config = dict(
    vocab_size=8192,
    rope_base=1020.0,
    init_std_o=0.0,
    weight_decay=0.011,
)
Each number is 500 + 25 x the weight over its row's rms, rounded and kept within 0 to 999. Layers, rows and columns count from 0. Numbers have three digits each. The size before them is the row's rms in percent of the matrix's.

# layer 3 MLP down (transposed), 1280x320, rms 0.117, rows 1160-1200, columns 160-239
101:515518452515483502515515514480470479506506551490543545512501459532534492521524545453495510507543520477496527482492469515518506483481483485505506462474489451488511559503488531516529488463494505496509453511518535453495500471517441506547461471
102:473514506533450507527483499517496525524482504505459480475485501515508511496485478524515487531493510491554545499472547482508516496449495475508477523501518512493512553493496477485538548513550505498513535480525457484525459518509492479506497476
139:487483498508491486504559452507557489511527540502502564529503495509496455518539494509529449482499509540554486478516499550497522510487489535504534466508481509492501490523535488482510481506498507498519462511471512491488480526492510449501519512
130:549509482517514478481496518519488453461490505482524472480505457472499514532477478492541490464540504528524482497470506502481497477515510492510489522467484497478487510485492471505482518479475480513500524521465502508492519440522516463527495516
108:509511516509506562518511508477424496474550488503483484494487478482507512502483569497525486485461534538544508522525528512486428527522487539530488534486491503470497544498495501502513459514492528462537500529504529485489516510489502514494483521
098:518480514472490517505504514476499494547529513459489499479480477515498521468496466562513519490563467533494477508495495464500455474482509498537535511574509550503541497463524503471505479549506489490490491476528480475504524457483497523547487573
090:523507502543500501492499524528490482503496498511497507493458491529524497503461475481472527523490511508476521522535472521488524537499472538493496520498454542533506491501483517537485493458500520514499485522486486471490514537502528509525479510
101:469454492446494507488506491494532508461459488509513525505480494481482535511472466454455441477541483538535502488463488495447481494469517498490491497482483482486487474498462481458504533455488489541492515521514505518517507524455481499514483533
126:514497495507495478491525537530462496540514544507498510504494515564507513511536512528518512468502461493507498474478509484496523501471488476500511488476534496490462495479527532521501474499514487510553516518507526528514518483454537484445495492
099:444526479496486488524498470492446479497496490491510474489474470527489493522468546494478514503468502453537463468551507504486480484503494490513471528468505484506526465525516481495523516458472515533489457478516473523516515492476478507458496515
099:484495497500576518527519522490477497525470503505546486492500515485530503489507464552522487505462527563495506464491472491484498493452507495495512534507503499517518527480517468498510518496476539515530486503522546527547488483499509482538454477
096:486441493459487573504465535531508496501509490458484511410493516530468517516515445493482470458482556567521504530482508515494501496533519528548492487518481487507476543530534506491502497496491502480473507492544469504494503527494508487503503497
095:507494488570508531478476518507471503488516468512499500558485518519501515506499464454501468489433485491498486476560463486453502457520515553491540490522495495504470542507539509525499535493504489476513485519512479505486538545492492507557536533
091:492505509484518478482502484514489466508498526511480475512497496492493517470512461474478476527482464477518499516489522509488512492502485493535499495521534505497485485501483441515524476457496483461536491501521516518479495464520525565490486505
123:518471510483487508446537500526469518501490519458473535497465468501501512495559494504498529479501461546487484486552512482477478477511488523531522473502527498506512557480523472515523490494549476507517496477524492488489488438498487540521482523
102:536480533490526512536461479513531525462472492500480484516513494499448547516506456516513505487504470485485520509506509502465500508506491476524533475535484473502499516493546503484531521476465503492518480525476497456524503475487476485518494520
096:500481539491475478458523503482529542512499507521532503518474469514526554503503463478502491471509514540494520481526485484503449483434497484498510523444515473553500530503501514498464492476531523449522510498479457449501504529482504499513506491
092:505537496482498522493454453468457517488500489542506460481467538512487521526495523473465512503462519481511510538555505497491530522510502491481512493518537462508506514517465490485512486502517464513516500489532524472494464505547472489490521481
099:517457511453523486525540472498524501498501465547560516524506500501506494492508491492559482447494508474505506500543533488478528502529513514510478488536520513482499509489511476496481560494487496532470462509469491510516515497486504513489456481
104:465461469482492504495492507518507470523488511478520475509472510506523522481468446482537512509513472504500507483441496493509506528475506496480520460547482460540515496483533506524503521507461520510508526561501481465495477513477523577527466493
090:525510557465447507512506517557517498539508515468506511508482522464559487465548521466465468511485458492497542493532491489489517500481514493506517504494540460480536519528540540481517516477527532499529471512507508518496531517513517455463526495
103:499481508493512551520481560516495484495519474518486510467477466489512547502448506482487518496498508494491544523507451519458469505507471524511494464483499523496492489497488505516480510508508483510518533486505501486443503475481489515536495512
105:495492481463490489491505530469505517484500499502465494473510482514494551480549548492479517472556471514527468542503489504503498489482533500530482476510485515527448472461536501486521449510455478504497501477446484453463486520482515471491514521
107:533489528521508508473519475455509457511505508524466495491522492516511515477546491453495482489496527484492516522501503483499485510551525455522518494497506509518445497476503502510521498528460494473525444535534474486479436495536524470467548442
083:475519460499537507511474509541523488472524454513483462469491551510505520497499531496559520488532505493478525508487492476571474510524502550504473500479507517488456529525516490489493516488517497469511467500528501514491506497506496503510556487
095:484467500442522470529481503525488479495552492519470515512488523503518540503498537537528517513442513527487475518487493503525505509506503487494553506531510512580519500470490526508470529509494489494525493497530492491548515478514516478488487468
103:529462466514497485475510462544485507490483506497497468498485443510461506471531523517528483486509484533506533498478501512514548500468514455467494511524501466483499553494512477510469526518487507527469507452517496524526521516479493501540510543
097:513527503511530483542481479516457513504533495460496498520501504488515482530457519474494473444483522520501519483452496517525557506502484501476467494496484534453540520502498501475513502500475509499475507485507485505483463469531485496501501474
102:490519504490498531496469496452492483512518532510527509546460462492511450493460439519538461500465452456555511514484508505543532514539456508470470491495489486515497529537535467486482503508504504468514511461447475525484481489498469494488500509
089:514499524519495520469534469498413486505500535545467529457486523520493488495482512543516445519496540513475531508452483532470463490523531501470502539488500532544477476442511524514476505456511515496476481487468520502502496536532498516505505495
099:505516520497474446514492484503491521513530483464528463508518532483505489488547491489479504497492439494451483479500533514523502508502484501469483472512498478532483542521477535492462500517532519477519510526507494469520492543491511506496490525
104:478501509476515553508521524504507497507528503490516521471501523511502506470497515504526501516496468500510526521529506507495500480491498516496555505495498506541518505519436536472491494513513489526512494491506483511509473504492530488470522514
101:506544524474506541478578520449526530524525528479491521520520432488486520500514505457491456558454496471482504493492518511528495484517512491454488505498517493506542533521433532508553484525505475539528531536488547502516506496481501496516516498
104:478485498465502490489509483533478491518476451465501501514490452545485482503445491482478491473497549483492524483506521517511511529511510535545456497475462521461462516522525490479491476478476484541491517539494473500542538531505487496473518545
098:523491495502525497521487516526486470468499495504495521495542493473463503528493543513531499494499501471435537540563483493469489469493483482516486523476511477479441486492462498469483506473516503482518506491475532502546470507485461483526506505
098:478434521539496536485490505518489537459507487497475528474447464503550480521452473471513548499505524488502490517506561489512505544497507478488475487506483501488470471490528512509520502466521516501525508501539485500483522484517507563503506449
102:530511499474492501510487529507544521502517529512462485488512508454509475526505457519487534518472497459483506473530500506519499485518510486471549511527520505540529525481508495507509479479501518485483492517469484488506493508458514495475533486
094:490516516511564483518476514498491501493495490476479508521466487540504532497507480467502477503485524506494512486458464485501516493505488489457541483507521461525510490497503493473501508501521468518495525496483485502535530534535475498552507515
102:501481509467465506477529505470508472514492488534501505519555484528500513523523504525434511507502489530488474505478504514454477515486441551489528483475504535501484464503483528528530531499489503482521515515516542510499483499479521518510492493
103:511495513518504451468504461504455473521504553453488523503518492571435499493516477528480493473488491545512487515495506486468485508490494476492531480504516474508498442523486512482463473527440490494505476505478530485508532508507481491497513527
101:504493459499472498474498495527541471516477539504511489456486481494483488544496480520535494523553528491457524444492469481530495452484542492462526480485486511496504505511522502493527496521520544507565500516487517478499506516502479471508538518
# layer 3 MLP up, 1280x320, rms 0.231, rows 1161-1200, columns 160-239
106:489548503505472526501535501471502533478503476449528487483498498552475459459487496511536507512559514509476482487538516479501525488583511516511487491490468505520492505502528502490483544499525524468521523551468496503462457507476494549479516512
112:497504435528515471519540520447496560504464510490466505521520526513546502511499451507527522511527486498502508487533488555467510537464520504493495497467480481464536505517477507504494518526515533518485522529466465475502494472469493498499496495
126:550515528496473554501471469470502478465497486463528499487505477530561524530489492517495514499534530515516480493515504485523498515511491499542490471483495493530486521495484501479552531520526496467506541497489478494478461489539469511475468453
110:484499507457497493461483523521459517466539533526479511508514517453498451487474495474478491523477503555510502506480545505467532506478514495499490508466497521500468482510471506498507509464518512503536458498442575444545502489491492515506515531
099:528496504448566485496543505463515489457521469490497498490510524475478503508514438503472468480500468522495481484478482507544516515483533468491486515516561455489498490497477460513501500514522510450479495517519531540488487490519469532464483527
096:497505519492459489558541476516529509500488476517518500492471483573488524472468455479529458455464527513507474553508520514501479474503534462516489473433509526490478465515522543507507503472485490470479491509479447489522475490474504486572480494
108:512473541492458527517535529466485471530474506499513461482504498507475485509495532522513466480503517511505519522479521517513481509463497454488487514536507469489479449495494507461556481517506523508512514516530499519441502472505449503528542516
104:470501468486502478529505510529484502506469544564538479513507518535443513518454458520560524488480546501475528490515543479506477503500468514489488541497489526492463468538493504535457514523514503568504480537511533481504496488467496519459485524
101:481511507536484512556490478513513538498503546540533443491490532518489483584488505490508497487503486517474463547521458518460512476518505477485501488459484458512568503480476470499501458471480521469515514510534493522487467478504506507518535515
109:522480538474456496510495512529493493475506471512506522474505519500479517488533472515500493579511483516458497513503509487492483502480493499548508542486530502465495529493503522527511497501461508516461490529516520448481572501470500507560453494
103:472456478499506548464491502516529510518539504513552459486472505540479517504515438454499475501480545546482517517520490485475546502508552536530510505537490490494500502489465477526494452529479481519478477458509476510477478484500528520523469509
093:507465486475550460499540502498514496488502522467528471447497531526444459503505502467471473487519512483454459507535534492483546539483466474487443501486505502454489505513537521503463522537509480513485450500511481493501498506513492490498513512
096:516473458513475494504540530529481499516541521520510510500508481503488483507497472533501491492544521509491471531491507531464523489482469483477518496507543500478482486487529463473501534491470490521528500513477504491483534520513449544511446454
130:490459519495470520482486512532489534489514476485518480496467494529490472509493494495517543465471472506488520474547504521517512496536524500507425493491513526524529525482507507468513489489491491474498481460522487500493517484488502511530458469
099:457520479478498532520516530525510543523524500490518452502512462507509497450537450511495482520517429490528506488513501538529526468506552510462483520503497490476494477561498487454505486541441495511523476473500470462459554485465492533503529523
096:537556486451473469489517532505524488486495540477490513504493517475478478450485504502504523556476561496500476510505539525523507507511533501479486472512501527506468500488514552487559497489535490532533480520465514521535471525450482497540483498
095:543490496561491518493469496491486545527490520479467529530507473474482488567480524539468522486498476472505524499509524507493493485456509508505448437512495498513465481492492449493529517513497505508458509523512484468511513493486523512467490563
104:483487407532514511479479579467451530504533480519493487518482523484488500500498474522506509487508480508511495474520505459553527565497498491505515527517520486489509502489460486475495500498468490521489507510451503524471509494500509508488479450
105:524521493502503501502483541481444502487489508468501534516470489529494495495485512547487547471514520516510546487496526500500524510497471518482470486511468530466475449535496476517520461497508503532512457510463511515462519486468517470467467468
087:499532524491489513539465504499525519545475509491509486451492522440506523495514505496483501515513502494457507458437496520530474503503508510514533551442467526504494520458494469491552520467553457526504489517467496549507482507506512476525515493
099:454525522498498488515492507479493519510500515505509493485517541489528528493546487537509486555559533488560543496488498505505512507497503496501546471461502510508490533555488473510479524476470515477524540469513510522476516484532515461496505499
096:522500502486521533498520528507492482537481556494527492484518453525554498490521523500472490496494523553500463500483495498498519480486516512519478501480553536504508525522466461471489504533482486460523489502500463506475493528539485482476514516
103:492530510501471492556480490485501504490539521497480518521485525501529513477498516468512447457512480475473447511485510536471517527544523459505502525520503493505490471531490503546473487529516519500464467500505470483507508505490503472517435442
095:489487508501465535495493508555486506537494495519483513519473486522549524511489476508532483521488469503538515495526505484492519519482511494487502510477491536518476465522491502536509472544499543530480536505533467507510525520532530473494530509
095:503502542540456479511499519489469515468503547482501464481496507524468501468479446497510517499496529489558481479499497469516484506518513495474487521478474507519472499488543472504511496467512528486462474463454528521476519477527516490497493469
093:467481473508510491528464539485492478446514544509520536510531523444488487556516560498495486519488494520543512482485496463482506482489480540509488521517544522505482527491478445475500527461490570515525495510501515552492494505486527508462518523
104:474491525488498474474478479522478470513493533528510471472552471480532516505499542468501495526514508502522507494481530506497526481494520503513482476541505479495484497461542519456513527496507484462513496487512489481480456480493505477472507497
100:483442440446492500449495535496492474522498479505531505486505479545532486547460488463484449480509477521532554489522505521485526518518487494489467473471467524506494476464528534499490506465511493480514496518513507504476459527500480537462501496
099:498504489515504476520505481481525510501504495506480547477530518496497521523490490502487492478514542495482528504526501517500494456484492491459533499468488536475508522456503509484508523539513472513464475453467471515502530534506481524504503528
102:481457524532466501479524519495487506479489458503506485484472471497471449473508469504515479496519520528500489512504491523465512520559469464484492472484500467542491505525531485462524516519495516490482506542493511508533460492444484484414450497
091:456482512518537541468490539484530496536471512509518500521523517524476517476506498538512513534534508504518524506515505490493478484490461523483492485541499497502496505515533547474506521485485497536514514468489513486518516452504463483456515481
098:486498478476498520514523489486484499492482538503518520513535505509492486487484471480552473476506542435517480494500515517512515496488460470457519487470509517499508484469507465473574513504515517554473499539493521430511508510496507521467495520
105:522487479514509489462526506506494425490524488526483523466489528521510529465458474477493539493516500521516499455471512486463510508519476472517463516491499493517482555497501501489499529554515499492456535520469492497493481488513494501509478495
104:485499514505496494495532497491501511463498468534541498439466496523519521476465493505497490540519483509479537527520484483509528471509503524515513501509564499475475508516494493538515526526505517516498515506505513493479495500516490533502504520
101:524477473536562444482514533495509482488501534458546498474519494505501501532504522529509527492568530534497489521510543461517535552521512509534525450508489491521481480499537483527458497512471513507504513509473531496507489503472466533500482476
099:543530508489482482501507496524502457511466505497503511485522484482444534526492481475459493533499480520506476505488467505517524467513515488496459472474454491518496482507509449504479471497530517535498490528498488516495437503505494498499500507
099:534492489540534492520485490514514496493481494483502471491488496546511474510463485499535487490524507487537510489516516499507485471453471489496491520493502496539461524510481504428488507488446476491518511522554493511518527487496526490497461520
099:518449453482525530486565518490492521498506500527567533505503545554473497542504457512490439487498536494488489531528490476481513485545530522474489464512516500522505529538536499510490516472488541505495511521498493560544468532496513520518516443
105:486510492508480509479527530491480494527502497517480478513491479466471477510500452461479496534501486508521508511527506524518509491505508526488473466510464503487490473537517490548521456471467512522518482471504462475477466476485514517523503506
111:505485523485484447458509502481480478482506500492568471492514514514492538493511506486489507518492468500465478529552493477485476454495504510514498480507500542466464519474512508493482485463511453500498531474442509488494491470476455499494499476